Weights of a small transformer language model: learned positions.
Each number is 128 + 32 x the weight over its row's rms, rounded and kept within 0 to 255. Layers, rows and columns count from 0. Numbers have three digits each. The size before them is the row's rms in percent of the matrix's.

# up: layer 16 MLP up, 128x64, rms 0.189, rows 30-127, columns 0-63
# down: layer 16 MLP down (transposed), 128x64, rms 0.19, rows 30-127, columns 0-63
up30 104:093131114128147135120134150116138109148128143131114182141143103172108150194135124089186176081109133059090048136071104072100123070094154077157165135166132066127140098170136138120126119099157117
down30 103:131099131147067093112155051093129095069121104106177156100180117125148121135111120093118160226113158139157165141127140055159134111127108170086135146151090097172164126133148139128151146074151117
up31 097:105134151165101104137153132107078143069086105098098124134148147115147100098152135155130024113092064157129091120134112136162177097143146162175134112085106094092117116198098111133102138152181181
down31 061:158146151121104157174141082129112094114186160106137112101079122095155083107127102120141068127133177057146125095158155153154145085084085109198085133117116158127082124083178125129085125094169084
up32 104:172116136141104114174095180096145045101117161137162101148134203169125134160136133123157128136053095091089100122153160134177188159097131122097120101109143154155074124105144068078106134111126119
down32 111:088139089126149133171077142109162140092150181132164056131144161122132180105116061113092088112100079157041145179120112118110130130169146125140113097089135119135151106083079097131131090162096088
up33 091:067092157133128118130153198156109117147118093115109121137093148127132207155143077122066100178178122102147137109150153133131181166188115179168125167148178129138118148175118062111134143104157151
down33 098:187135156083153097108065145148099173099215149144105173167106127159110135097124183161141133133156154124178113105113101131114120099094207113153151133145155111117138150161181139089138192145133167
up34 119:138213120131091110110130127147113109153175138146136160133120126181086133180109101136181107119053153136130113129143108107179132095122193075077078150163121130114142112122152098048077170125120149
down34 129:157104088133149165172163097116079123126111157101104087089132138136087149127090095127159136119155147128081094147142157124135119224085100154134147168136086151052087125170043117145120112130093094
up35 099:116146131118098131104124118172153124174137118124126079091096126114095091103066150151140202069156121151035109115199156147128188136130156153134116167120121098153110140142080071190142140132150152
down35 073:135114149109130129171105110158178160073197116108180144115114177106132080177161123116169144087153162092155098067131118148147092050093137114196102098161134118140151150085155147149156127093161136
up36 092:150145175127126088111159192106226172139178124127131129138138146099088148138128143111113141151144111138106103108118094133138147154099089158109091106198175151067130210143115079152140077121115166
down36 096:131128098128102144135071150129165157088093121143163071175101094154197118113103131168114098168075066126098144154156099083049053110137157132148103102134125138095140121173112158100146142122117180
up37 105:123134142145115154058113108171141127069106104164140126124081159101125154080126162125173141073130154170143106095063117130172141092104113090149066143177072092108129141129189121070171084127115120
down37 101:073097118091137118142082165068114142074105141105158134121083124100134139113098170128138133110221050110067125111145152114117131132105104098093173207136123162148153121091107142138127121159171166
up38 095:183131136127151029144131134122134110159136109121112183125168134137157144077098156144164173075107107113145146096083142099130151211136081116098094123139141143041162113161148167139120121095090108
down38 106:154088136145128114112119118141084180145086173089086143108101051111086114155111122177108073134087134114081074202161145093160167131130183103111140140138139153094138117131055135108143125130177161
up39 091:172060077163148079103159166090129124132056142135129118149129109174102168161125151107036128172152198130111167090127106165111131111148129110133064135137181108116136135125138136178109085133129118
down39 104:102171123093111130118142131132118177113119110121118088132182152120130094167065085156206153070109070166148128156100165079189116133151135178112179133111063142134150084115127117111096098144091163
up40 093:126143098175110147118160118111064145105128105121149136102116133162157060091158078103188125163162146095139136097115181091145125173099110127103096196178100171158142118189090150142101148078164164
down40 087:132128169105149096063177074152114143122098113140086164129136099149083140154092187111182127104188074168189111176148103114133091093193136106144140150108162150155128080139128168132099089096142129
up41 096:099095105181119097146121084110096100112115116136123190117139106144141108130196105092168116117090097109072142092118112156117147086110118107140037147145153092106191114199134158129142112204109104
down41 101:124095135167108150080112131162132137170137071187205168116189069130129117103150119127131123153166141129124089150102195079187085085096143088095109090109171126126134104120152145102129100107153180
up42 098:165065144107124093172154172091166059100152166141078153151159086201096116126172073122096113128186134144099141147145134108158133110168091156166162134138145141136108120087167133163144094132182102
down42 107:121184129163139073101115156155139158141132100147205139169115125102111129137134086169136149068154151085090187107103139202129094099076121140112170150119149114135159129063105121135175130166157187
up43 104:122060048093123126127143138102141109109083089114126178181131184149076132119093087153100095178108081160103128105076118119165155088071152146171145140167178126110154118091149113126099145106141163
down43 090:083144073054145112142185135128128131123076090154110157131118148126107158148165142082057103073136106182149168126134130113161126152163108126065084201099105127094115132103133140100108186159149142
up44 102:065151146142110108110171147170217077157140124115088146117149191184154141169159075134180129117089167080149108117143092130111144173108108075107071104101148106106133089137154133139106109163137129
down44 122:100105117124143186125091157136104083151152167144126107135119142117042116104199076175154080098063126163195120098138076156110121104122156141113123097131121183158101171141156102150077155135117137
up45 102:107167109110112072155139120117194134171167107136134189071056191175141160177140153109114167055094085132143081123145118130136155149108108165093069122108137091122156131096126122154139133086126133
down45 113:192171160094139157116135113132123159123124123137126167070110097103114144124092071121119115138132188162048133101112080136084159141123142149153147166111116185078105103194055153112155135180132154
up46 095:122168117148112114111070130079117128167102178149139147124199113154157120141112155101144058143122147128184105084113167162128142132149086121148113164150121118055125171154077065207149161116132154
down46 094:077160131095196195101086072099126134143127136078155092140085115111156104099145156096146110112097103079169160118204160133117118087140142107129142091051133149172107117108119151087098115146113090
up47 106:139105127149096089091150134117212135129092160170095185079125158158145167115164146141103072082092132200150126137112073102114147166085117149172072101116115145171156121150129158145150108110080097
down47 100:086157113176112180142076166114163156142076086166102078179146110180144077092100131148103115102175131133121147134120175126103146144156164095081134134121097122111093171095101120054151149176084147
up48 099:178140115102073113104150082118155170109149123189126110219086158065127182119104142132138178123116106100184132139145143048154128141082086121094120145125166132136123069138127159107110126099158145
down48 085:159121104071143153124143103170117117099160137128176129113123138122119085112133092111143019160115209128083171120097167168100119137088082164122098124138155114145155150117202113131155128092079157
up49 109:121109157147119074116171157121141095072120068132174191141143145169145103141058100161069120123158122160138134129092118128106147103121094142139089150120143079229132137162092137137156097103157181
down49 098:108149159096121132093113126118139206127119167113079125114123152072082117095150131113131114125133126084075126111136096143128132127111147156140180147140234184049147174163129111173130152150088083
up50 103:129112097139134149106156108168117140125150121096139179129125149139118157143115089081196138158137153043135105167136131108158155146120163135164121168134120132050106075196176132122181148108040134
down50 094:103168159094159118135111157131134180109141154127157076150152110174165122146072075154104041105109102151167161077141112137192118143108164138131161138161157157166133174169165125081153082137163155
up51 096:146107123127186142040136110169117088130135083067127139163118175089168164124190115144168129110138159096132114086120146129129081089087093096126144116072069179116126104101167107162164140113164112
down51 082:119117148123075129146201107104186117130077150140176114107091110208126108130072114089083110073088149161117197169146129144097167176095121126134135160168168111118132141169129095159128138126169148
up52 095:114116156133113162117183093140109151210100088078125088147104120182136146121138137136048145131122156125105150087148094097183175096105087088116100165108167070145107119175170160117162114119082131
down52 105:207113215117142119106146119111136122092168120106164121113131147162108096117149116124190122110112143078145164123166158100098110163135120131145136064131181123195085131081116179162150138137092059
up53 121:102073106085167093085192124092169143183153163163179151113143149157147134106100147107082096094105119114161114170107060097131106133173129117135181150195170118125111158125123122108151110057128130
down53 115:110171185052093147178129146151159144092152098140101092102102075138116157113099205118127156098141159164093103146136135121072075101127104155114100130113125112146163178185129155098139166187117099
up54 098:052106158119143097147174108079128161136145126166103132141117116167096179123100101114110159073146122100154136078086142161150172103104149116191185169114139150102135125162043089155135123097179144
down54 100:125221092112145109153127106155150087200125092082110134145173097132140158122131115151110112055147126146160134089096155125160133082210096120149131175103130082156060140144157108102103130100135136
up55 086:095093125143107164165141106152100135133169131150182097096139087194177135069204086110125122160093112080121101120126167190114094114082118133178146136124124120126067137082133120161115162087169096
down55 088:134101156111081085156154173140178162144074093148135145126143150133129131185108112130082102117150170173090158123091076113102150185142140164044105043139150130134140165149090135138150149158169151
up56 094:138097164109113095139168163088152174186142073074135131121137064122112139107179113130145103115118152122097161149127127094057123149113093114064086117136108133105156161152106104161191203080119150
down56 095:127150144128169074151092108197136164126105129136127107178172108167129170155073130121117084108156080133100170094156170144184057158137152114114103115101132127177135115094118143076121081178171167
up57 103:085077181139064117145153133124146136108144125097163120121058103110163163123097145069113080138117100119145066120100080068112124093151127182159144156143139115161159122167141064198134140144163142
down57 098:106123054112137102136081157178063134143138159102096098080163103170107100158093159130089157194126109123114118126102137121144138157216161111116174179130150116136111105112157147126153095161151058
up58 107:096096139066178122146138200119083068119139127126148126176166131072151086145146136091084159164166147128109171118148095094172135137145112101058130157140133149120150160125173125090112108071180095
down58 125:165161148092117183125211120157126135144095133113075120135133154101120087180110071152108129158155152125086149181146101126173136105191158132105134131195146126145156103093180103063175114144125091
up59 108:138176090129111120131118135126144137080161108108172170058137180094087122122149156168061106106132140127058130107140127149166147147141082145109072151098111101165204159180083083143113110120105097
down59 108:128126149150158142169102107175156068135107142131161095142169144140128141096138136103181127106078114110129101119155205097163113174142139069121122132128137160041138081067068135113083109132140186
up60 093:149155104138067127098138151116116108159138128196101100145170099130085136035149136105121106109080087166140123151104091132135128154112092148113150111133067063180164125144111143112186136173197133
down60 084:072110123117206092146053193162177161137099149163153097166162097142185158135116124184169107120148086074115157118143159096114134102099163146115150098098117145170131082135125163145120139153092144
up61 098:131066158105108105165153110081130114181113100127144130134143146177085147123132124131133118101156111111099153097103210163138095102108110121182159128161140137147132149078188083018108108088125097
down61 083:111150110137151143155155144115073114141134136089153171157139167125070087169154142119161150122072180104093079139158090109149168102148178155149102080161126172102158067192139115185089120083119130
up62 097:134130145065105074128072185115133097057110136199150142130090152102157107110103173095095101135168142107100122153136114119162149165104152153104127167130166137092190165173057105154112113124165113
down62 097:107095096161094149132164128118116187144132108149106156100185101157166179156131178135135186083145079161139111125123145127096089134183197125114168089088143103147125143058140121167141171135076087
up63 105:097093165135088105099194145140177167162109153155110133082095137093140118129175105126084109100144115133164141166066141125058128136048155137157114162150136161148106141139111144170185174190140134
down63 091:129207102092148109111116146156077121103147100128123127130102068109070182149148136102123149108142151146053101171190157133155133149170147080086122102110142101074150149185114197092111139124122120
up64 096:081120192169102123118182111196119119115096131126124142116148174199151173186167151129134113163157122110107182069116136168103101143126082148148155126123119147124175096178121121100076121179176104
down64 069:122121129090167182112140075132150114181206195158162159099087127143148094122150114137095100147109195073149125096107148180138139141135151166158124141150141118165165150140188187147090106119111087
up65 103:144059129072100069137157161128158144128111091141127176089110145102104151116110139151118133158060106135096166080084088082158157132126091176125122145151181078117137138169144199095167178136128127
down65 108:164123144163139159072057138074116124079117128140117150163119122107143116076115140120145095124201083089099108116147152143129119173094137116110133115155151174159186120146031122106157126182168170
up66 102:194088063062108129146148113112138156133206102094120138104149135121143124109083152131178135080113109184148185114091087170122168112128084137134132157071126117119158162123094141147198127097137157
down66 092:081127113186100112158077124157127064098136102147138136186127101118159100106134187163083131130074149130146102095108141114141119153076143128058095133166120186142158196071136161111107093111164146
up67 101:066064132143097135124154108148141119166126124089175145132129075123097120210118108134135144115104126127178124089108159083094142198156165092080139180133149087137108144124207089138124098105171150
down67 107:153080139160114125124119150131137106187134116209061130171134145087149119160116109188172106118128161087171088145181125133134084172058089113169114134156120101152069118115095155108161146115132171
up68 107:095132116080096117143134100117078128171108139110176115130124118116117115167245115091175175039102100100119123164100107127099122100123137093074154154154133126162129115151160100134118125198111104
down68 104:096180115139147143053139106130198088119082099148100156136154121161129169085087146151126180155128163113165137118131141065163177123080093121173109083131103160122110103085126089069152143164125166
up69 088:151122108107177117088113177042174104210110075182147109068141135124149118169127121102135188159105129146128128175127082163160161094098107087102125126182124119140123155099119111150117159110145168
down69 078:124114093181154138151089143169131177149199130093128150080147065131143134072200100161144127145131144140152129117189166122108110137042115127132162151103112140102107120109136200117102129150162183
up70 105:097077156094123119099179154109169109165113142095147116099087150140111148098146088065129130091160137128150110134176185097101183112136144096224150127093145096106150137109120159085192114093164153
down70 120:108117090094105119119126088091187152072075097164140139134175155117138161140080156168176110147124194134126147156142133135137116132187121163111137104165079121113103093112210083048107134104130123
up71 105:128137078112139171151155154146153120159081136120067173169143122172124142163101104130066125107139108120135186155160117041113186172141082135095107162107112106116165181157199113153132132134110094
down71 107:180109176097111101159112090146125160169150121138102120124170202129079136154141156125113149133145119149103123065101072148177102144138148118114064079180174130104085095116062153071111109136155155
up72 106:130155163066114182123129130077135122131136187117163114122164141202107106140101116132088132112074118137104100186166187064149132120136070101141124116144084131051151105108081099103109125081117117
down72 101:111121160122188118159125198139069148101074089166136139110121087114121189170146151132196092130141120092161066154189097155095122103110180128117145140174189116145168142165149131106123146138150135
up73 107:128141090138059124121150106142120144109108130086118117179116134086102100101125111169106118117160205181167064114128153074178150156123165176171108106112104066104178097182122103102163092109144122
down73 103:171167114093156126151155119173107118119089084102164144093096081110097188176143064141101178091095114106123148100116104113181143124110186132156094060188124099161142150108154102106104110085096121
up74 093:115110173132078150156112163112166123138127119150120088143071133083111103139087140136134165125115139124177109194077149141144135123087161065083177141116117159114159134206161070070162181137124161
down74 098:110181111138178107105068127118117124139078126114161146149112130140173125118132104144170122186067118093088172075137100095118139170134073134124084106111099146164099073139108127024146099128146093
up75 106:127131129178121067097118123179103082193150154108110103087140141064130128191125107103114147103187202119150138168118126167122082187115114126126158156130106183098086139172156141137157084149148113
down75 104:087146104146154036156158095129149185119120126136159140132150067106102154124082160129089143107205077124174119122135075120076127122123160116088158156096093067170101118102111114112148179137145120
up76 104:157164131140130100207141136173189108177155138117095144130104106118138102139146169087174087116072222135133081140125158124072127168086078121143132077131144144096101153138171127152174125123149112
down76 113:118144126158143136158137115159091131106188134144128092146090189122156127102158082085103166136198102089088109127158112121121146120171149184067135088157104080094148159122136193187070152114117160
up77 104:129097113066128209098158069113084145123155067124152127115088116119116134165119043149142126113174127112141195144176083141141142103092083119125131136151142124116155135111168150075185145085152143
down77 101:050145066122148107143183155139127142096104121125150056083141136181166195080110150129146164079136085101133153139124135109151131115149182096098171170133151111089169106135106102183110164107114108
up78 093:177108210154112077165109053124145094106099128166098117141088118178141165122130071101123162164121153133186128158134152130124143158153173100180130146108100125135148108081093110181076080142144115
down78 087:079174092094167155133059155120142150148106127175110090137160099142131126141126076164098120123064096118080059068131111096124083153117151139111088132174073087139146124138091127081135100175150153
up79 105:145116051070140163153203113090147130137162154119141144121117135128125109178103111106122131127133118095081187109154093108156176155104137085055113174193092150157123071099151117147152185121131121
down79 120:077131114154170092165176153144046189109168113104132103110152091138132187115118109064160173102098115113134095154112143104124159115128166075141182161147199100101106101141157124116130139125178105
up80 092:145068135196108164054100132127148120171132079176082075164171126123118136131151154073108124122121157150092158114142168096133181122169169113157049145113130109116169128140108094135137090119122182
down80 101:141155151111158085101170232116116126077117140111098111097159100133152178186052142205166161124117095112124125097173075095113143078116136147119150106144147141167127083149150112106137127131152136
up81 095:095109073117120162118151132151128056132142123136088177100147118078098184175118146091124065097115135122134170116086162102095165220124134098134103134124095159173175135145169164092175107130112115
down81 083:125134152104160101149091173138156152103117110098122085119180077087145138122106096163110094094091184158125106119105115081111093157063148088148098102098053123064127097113119126123056075144134159
up82 096:127109095214146168110053138112079110165090143097138145144122141160106115131153132123110139120112144142112165085180126133106048076135115082103049147161089082076165151153120113140150150119136108
down82 083:125146130119149125174133108146128140102191096095141165097115160144123082116105098149127139133100220076155132066123130150134153076117108174159089189086113119195134159156188141133107108065142128
up83 086:099120145115126095103125139175187085115154153140157218178137134129153188127142117073091085150113121114124171135091141136170141121149125159108075183084131109097096097198127202139121125150134109
down83 089:125090100114140142125127093187104234123094103126174098145181107132127157152185109151136085183124129156146126069205075121131153121118104142137142094155107153160110108110137120141178165085104158
up84 089:157174100120129142139166068130138106107090159141173116105157186148186169095159167147095083107143097179105112168107187151157194089119095106092081181168122132130155108109176141118152128133148098
down84 091:084124125182187140121138116114145168113110124137092077151157057135176094084045155153124086130128084151121133097152097121157096177150131130125139080152132100118137126045067131098133103122094158
up85 113:097132183163144103138170189147107065156067115098144123074143158140124150117122066085141151140180142125088106126106085154058108168156122098108081092126103145119128140100198114123073141153145131
down85 076:141159099049176149173154103116103131081202165133174174131100088098143143115200152111098117167139167097174157103117134174147123130121126115123124161157146122145101151121200148163131106156188118
up86 079:160100119130070082131138128105130108125164111086169095132155151146093097127055126137082095118182133110121126166155096137166144168187109087122100115158111109115116173162169186107084131207090174
down86 074:104143099066199136131117097117119200082114132156097078133122108129168206111111083175171122129107108163098147113115070110122113126101137177130153126121147129114181121055115107091133116100087175
up87 116:155132175116077118087123153170159132202112135183079126137112123132124116102057129104077142100164161165134192109087116119155174096154146091173092180113088100143098121097140095128135123190152143
down87 126:173117176137109124137108190114140100093134169137058105106110161147112086103089158164148064154151166072143116118107166135106137139122113103110170113130063191139179168132077093078114131137110086
up88 097:105064106106105191140085136099071150133108138125139127196142114123103122152111087105091089129137160143157126128107098135114197083093193162156097127164116152087105133194114122130148051081112133
down88 106:080091151166128177148128064117096112160129169147165136118098114059172056103112104098141128150125059160117181161154147091136114147145147088103133182157160113132079132086113110126102065126152134
up89 083:116112142111127139129083149083134144116122142096158162115129122137143156089117101096144072023119148131126189129140117103199173100161162104129115196102155068176097099155181125129167138129168152
down89 087:109145087122162131148117105140102182141094173115078125138109116146105142111168181097127122181120121178119092117140141117078169106116169170072173166146103109201101135106189140144060155158095080
up90 106:159112108146113124166145078164096092078118118154195137212102188105132111134144156163147165087187119109081195086154119121101134122123168095120123149083116183140132128189115120166116145112156112
down90 115:104084144117148113106143133119136083083134099121138086202190104142135178146133118180125109088158097153115138125184117075117117060111132038144118118163099179079110125088159081126163146135115133
up91 084:104103183164123113170145146150160129119118142206087085130095169180105142171151122087110170111099146159136126160152086087146148194132150193059129117134107106085141138153062134099145104094125154
down91 085:104155132129152161131131118096130178198124108098120103097117131171107215099126132122114131142170074167075166145164090084111061124116128124094119121031155084152138148115101126125132113151105179
up92 099:152101121072164082139139109134164070123141136148089130161084040128079086148133076130175124145145165159094143131124122148134141108112132063124121128156164113121161091182110167160178134209135138
down92 099:104095145128139157146074165138101194126179145149141100122134121093110162176136161177166108152050124122085084176156100108119127138162186158070132087142109130153136060096154089122092100117154148
up93 103:199131131091114084132107166143155138171165124127108189207161109144082172150104146121171103119120120130142142122085163092084155118129137132204074128105143161082163081130118108115161182110161099
down93 141:084086114132157134097133124111121111086103150134117168087099192089145167074162130102172160148139153166122113136122128186185148177090139121040074108108103151188155154129133124130096106185116126
up94 103:176164091119114137131146142186135141097164150105102091168169175183111097112138092156141124151118205138132119090092153152119127111123134123105101122166056163102129066133139090153074171052108144
down94 100:130113139056106158136081096136175175064095134069124124154143159137156079157128097070138148141098164072083162168124185125127131155158143116089138153158111161096184112107147109124106175172148151
up95 090:176129111083170098094136176138129075105117130086106168108165157087160151094149096164182122134134151080116137208177085109134162137109065154150122140153128157087105152103129184151093129124151071
down95 095:148131184141167131138070155165199182166147134106144129149166138124159088138190158170069113135106115114093146108150136147156101176121147114142116110147135155152150179149134194107146113165091214
up96 093:104123158102134126136169077118084104179137094175118155099108102186111119196178167077095111098120139161093135134116091137119143167089108064123180158190171117157123139130098099132113158150066154
down96 097:115173042133144129121075136143122129088069111090162169144102155175188110119175099082089078137139165154111146082159135072121097120109172134060119141084097115154116124131122152133098176121105120
up97 101:183141133095152110087205116099156119131097128146132142190111048131072119094117109114155104167137177105165135071079182082084141154095117137165096144112087125126070125143120098116153166114124136
down97 115:159156196173118129122057146133169102141161132116072115112134119108117154108127186111116135181188102120151071174111114097086180120086149153151097089144144120155072094126135185088101109162159122
up98 106:103133093103100160190116125141114109153124173076125101168168089105033167139130105110085141126141136147131120113088195082126080134146114186076121151131159137111188097132161056129125118105142113
down98 088:107162108128158158112128163043159133110124146143155195150075140121149168077116123204109081160154096084133142088098136115100116128147104115197183183135117089163093181103130112152128138116120140
up99 110:079134106139108120118094099078141054117104150151109157085153108104115081052138140102135128147183139084115166166196131131129112122142111161123048117138149122149117081162153091049129152165133109
down99 110:117095162109141125088065109094165155110095179087146088118124148180134101128059083166094094126084098158163163102135089112072107124153120170160125124131115139212121137128127120136134081194158107
up100 098:152076171131142114152106103142062082125151106105152126106134095130198117143151153125196146158176229116157171147126123134117116137093142131158144084128158106117110143139107076183075125093158170
down100 103:153082104119149141138085124078132202148096121118101058094177099190150168156079083102104135109145099128084155100125170128104121152135120148112154152145088094099118052106093137113116102154075166
up101 096:117105126106117091172146082084122081108109100176123138078088114119147103137173168137162126131165170169117145142113128086157115164105139121069028165176148111092147115083196139133176111136104127
down101 099:121138116156147104136072158168156104122118126137144090132150115125162164083174140110107146111162106142134108151156163078114077119164187059124202118092134209118111138172072147136185111095148171
up102 093:082057086139145102127110128142142096175118085180151149127073140199096102185115141112103125117151105050075141127155178079123131114150122121130075149152074143126117140116110108153169073133163118
down102 075:152153151084144150166023164153133135152119173136149100082124098114145161086172051138111134160161187108149128093139142147123109130109098138136100158102092138129138082148123145063177171134123076
up103 101:153075095076150128098162169071110153167094089150207120129132155162083175083109131118135172125135118101153138153092165111085128128141128131155101156136144159129129089126057092057142076107160140
down103 082:113155139131167121154185099177123063135178143138158162146152085070131082116172102103114073150138156092150106140055153113178142103097110081138116168151119140099141120070187098112133164139170113
up104 103:096096103109135122145196170103156134135133118165090162143182146122073185142118127113124089138165102090086109086163133167104147076116178104163115164137120084078115167099152131165120175072188141
down104 105:140165146177163173104063107128098184137149116128112122161169167090151102156155128114128171130137060103138151118186100086155131108152207093145154105108067125171132155113101087137160083168146120
up105 085:145080152169095138148122149152195075079072157150131182181088124130142119098170121155099109105153107144101094127167115157143139152140154108040087144138104053121143149147117129133108158142153064
down105 092:140132150136196132188118146122089209153147109145128125175139111121162102137095144120075166121174113176177130048087095113082096149159087113189151094120152133143149138095153162159170111140145129
up106 090:102102203188164091113137101070126063143134120155126119198127065129132101107124110143171203112106125129157102149124189150149101146161147152158138080126095100108164079147138110132117081121166139
down106 086:181139141118120120125108099124061152137138164168155121138107124122070138134152176078129107116173087134079170158203076113096083167166157179109146135105157161095174177133126194146125142129164119
up107 094:109111112139069158154132116099114129153153108093116116107192074071037112142113146114131164102146123142139133083117096118154106145161077130105169157161146110110148137077183062174153169146154180
down107 101:124154119116138145134144143156130129144115132134174126152130135129191134111163086135159123084085108081054108103135057142097126156043161154145114089150128113088159128167047179132163064147110150
up108 098:115160112106155132129143075123081089083074172142159103133094156067092096183147106106139164111093161131150157131121176167191143112134148141140170118139140135058155081130151129141117090167088201
down108 086:086139167142139125132095159092135155183137099141091137178150032191117071171109133133051101058136152149140097078129098143128082139125108127137130108156140145153136095126083138127129106184156149
up109 082:150074097143122109134146105071103185114107156073122091130152117134155208134110147072127167142096186167161175172097105159077098102155066119144130151153134150141153145147121117083089163085151127
down109 078:116151133111166118140107179142147114125177141098158105089088128146195165101121159171056096119132098069092101075090182142056112123068113117127107141094118173138098108114130184140138113137154088
up110 100:095060096104159101098157165153183157116164115084129165151142115163079133091118157110185149091105178090113161112169155113147143141128125101114097117133113105109160067185180132125077185119088101
down110 118:113153163193117081122067129128073092141134123116142194156116074141077099090128166142119130130138163162177074136143095149108163147096100196136126085098149154106140162147123167196112159095105119
up111 109:081098111142080148108097134077150114154116089131104154111191084141109107149099097108091183106153136076101148142112103126168125117202086184172111177178146073099094136148119126090179157116136116
down111 113:138128131108089117141153099150198189119150168101113116154067155127149105123090099118183117144088121160134132119123152176132110094110132058122162140154149208082171148118107167199131172122086160
up112 088:079097108131117085156123180109093131173119164042183074152079111142105089152132168133146138072158114115099146177078181088120152111161090150139123157146147096142077144129131138085145155118171143
down112 082:129152072131158146160087147167139110105173131110097093130198069140107129085157067143084114156119141113084133116206100091066121123124095079151107072093100095136105113126165145125142081111092140
up113 093:126089194084150089173171124090153091117143101122162112056128191138179152107099153106111108144160137096132174050154109131153191174170107183108149150138140125128149104120124147139110142180146132
down113 083:067104144133142059169139137128147145143154164154174087139128127149157159100176130087115082147119168139055130113175186164127152137081117148175115135130160174123128169131181145140037107137119123
up114 106:121119132130112101149102142199188082133113079135107109109128108112147031098147121118181154143079130117098123125103126105075178120173146146137123136111096063121193120176167139173157098081137127
down114 107:115127164131179107102120156133147176082161108142134109152111109054104176119170141073126148105156077126094148173143138169052102114161114105123157187053109167122146137143134105194150153137110153
up115 105:136126120157166122132118094092088105173106164152137138160170088121100160102101148059118113102161189130117131146132179141154140145200154133119106138167034130045176121179127141143127149096121109
down115 108:095150129124113098086133119124123124183116110082076155134087156089139126145174188152160177170113131135132084123099125131146124181081089152102169043150158177184161149102134183096099115166125124
up116 108:159120122096113098135118191147119072079168107144142182153118108024186112154124182141117117116068152145090171131126154125148148114113083074090134145137184137126138130139137137175164155085129164
down116 115:163106114129121137120132101133108145118138148120106088118168129126159089108181161131099097138130186110167127152123111114173075139119149119058201192080179152194157173179148059115128090150119136
up117 101:115079131141119149136171145090126108062151115145159117138095087133143129178153133118211175098114162134160138171038107091158107161090116113137118176092159048124143133094138148167103118134112165
down117 088:113190122138148126194123106137150190089152163077088120162139130091156151144139149114079186131099098105074124162106153144102163156092189128135089123133099156081123138073169163109117131140127204
up118 098:155122152107111110131161146085180116144127134171123086049133161110057167136051141144079130133082110125122079107142095137147176143136097153176133139146145168083109157058116140162118160167169137
down118 098:143076140092177122103073114106111137058120090121124077147075091169210072108114138122110160121166106131067131116110134133131119158088120110127117126128116112154151110092117121111216141110060157
up119 103:148150087140119132169110140153097162129123149167141113080122207155091082135116072205058150140135133096117173057139096106110158147132072146088137185125129103082128097147132157110129135105153089
down119 111:119141136141177126158075129114098154107051119159153113080085085122125189136096100135153134107147046166121151113143132113099134102152153118118212142145150122222130122134084137119170104152119093
up120 097:152121157092169112146109142153192082119154097149124202135097091106132165128121124039156100092130093157180212123141118069163100135129118082160098094104139120126126137101151123121125093069148115
down120 101:132143091170079096119162150135151124125099150132152110094122062175114133104161080127144075143107167105063113110126114130123140159121154110125190108123132204085066094101101191146176079162104146
up121 131:119086132074169186130141164168081083152172136136140138171182152160092098106155158125175134165162133151171152147095128089157144170147064075183084141100130116106138163108109138126131099086085159
down121 124:140159133114107162194101167153151153168148118172132106104143091036097170143182123153189087096100086155089123148120155146073115146116101118119108101134096175086143152177110149142104082113103164
up122 096:090113115136146176121164203130142085170116115133151120048122132115131135159146097130116133121148196154119189132131110152178171088116111151125116104184083166094159118124091127150177161187178173
down122 092:102179137151132092151125123128172174126166137142162172169157061209131197112129152124096068145139150144070058176197120119100112118155161097149156111140155127122148141096146155145124111109107140
up123 107:157141127097095102080108072077176143100114142134149142085149172169129148098090188148170166122064193116172072137139114169153107150099118114176143126143146093115115056134145118163102135104099159
down123 091:134118178087178140176122181167142118127173077140145094141206125168121156103108123154131123094108120073151195094181118087120125120064174095105114187148154088111120088118129140142113154120169130
up124 113:148111146125149103158143153104104104119170135117218189139159158088107106148142096194116073061171114142146138098118076095121109126134121149154079097139168098146091051105128121179160144102108123
down124 112:093133082142068144168076159174098162149046091110129121140088130167145171166094141116169162107055132137138129157157171197118127124119173125132152156096111152124203137159120149119164122135119118
up125 097:151073125104140124099140172135151161120180137117137179170145075109100159165171118159139104108126128044182155112070137082122116166161125138137085141221122151089126117096083101155140123103126097
down125 091:122152150107158101117103166152162146118086172123137127098135123108150087104084166142146093153172142091092106100166164134073128103109113108076115058130118031183125135100186124089075090112135145
up126 106:134044112124128126162137182178118139173145076148183107145107137132135112098102147048139135117150156116089109178134193121111133124077142098116092142141123089130159081209141119117196139127126115
down126 114:139135145106043113140137079134158135121157089107062118115152178147134117135174108121139158112053123130147144149090096181128098099164126081149059116131106094119121166094169107089058109156170124
up127 105:086137207131118150129103137092117120157096098074169146125102185149157094155124120107105138121171150104159148111139074044085097170097127085134140155196088119098148097174131142140169105151166111
down127 111:178125059113096105152139130156089179168142158139161148151115083101134175122173152161097141109158119152106168142099129189182154135156136178114134154088127060098117154084125067141087126182135158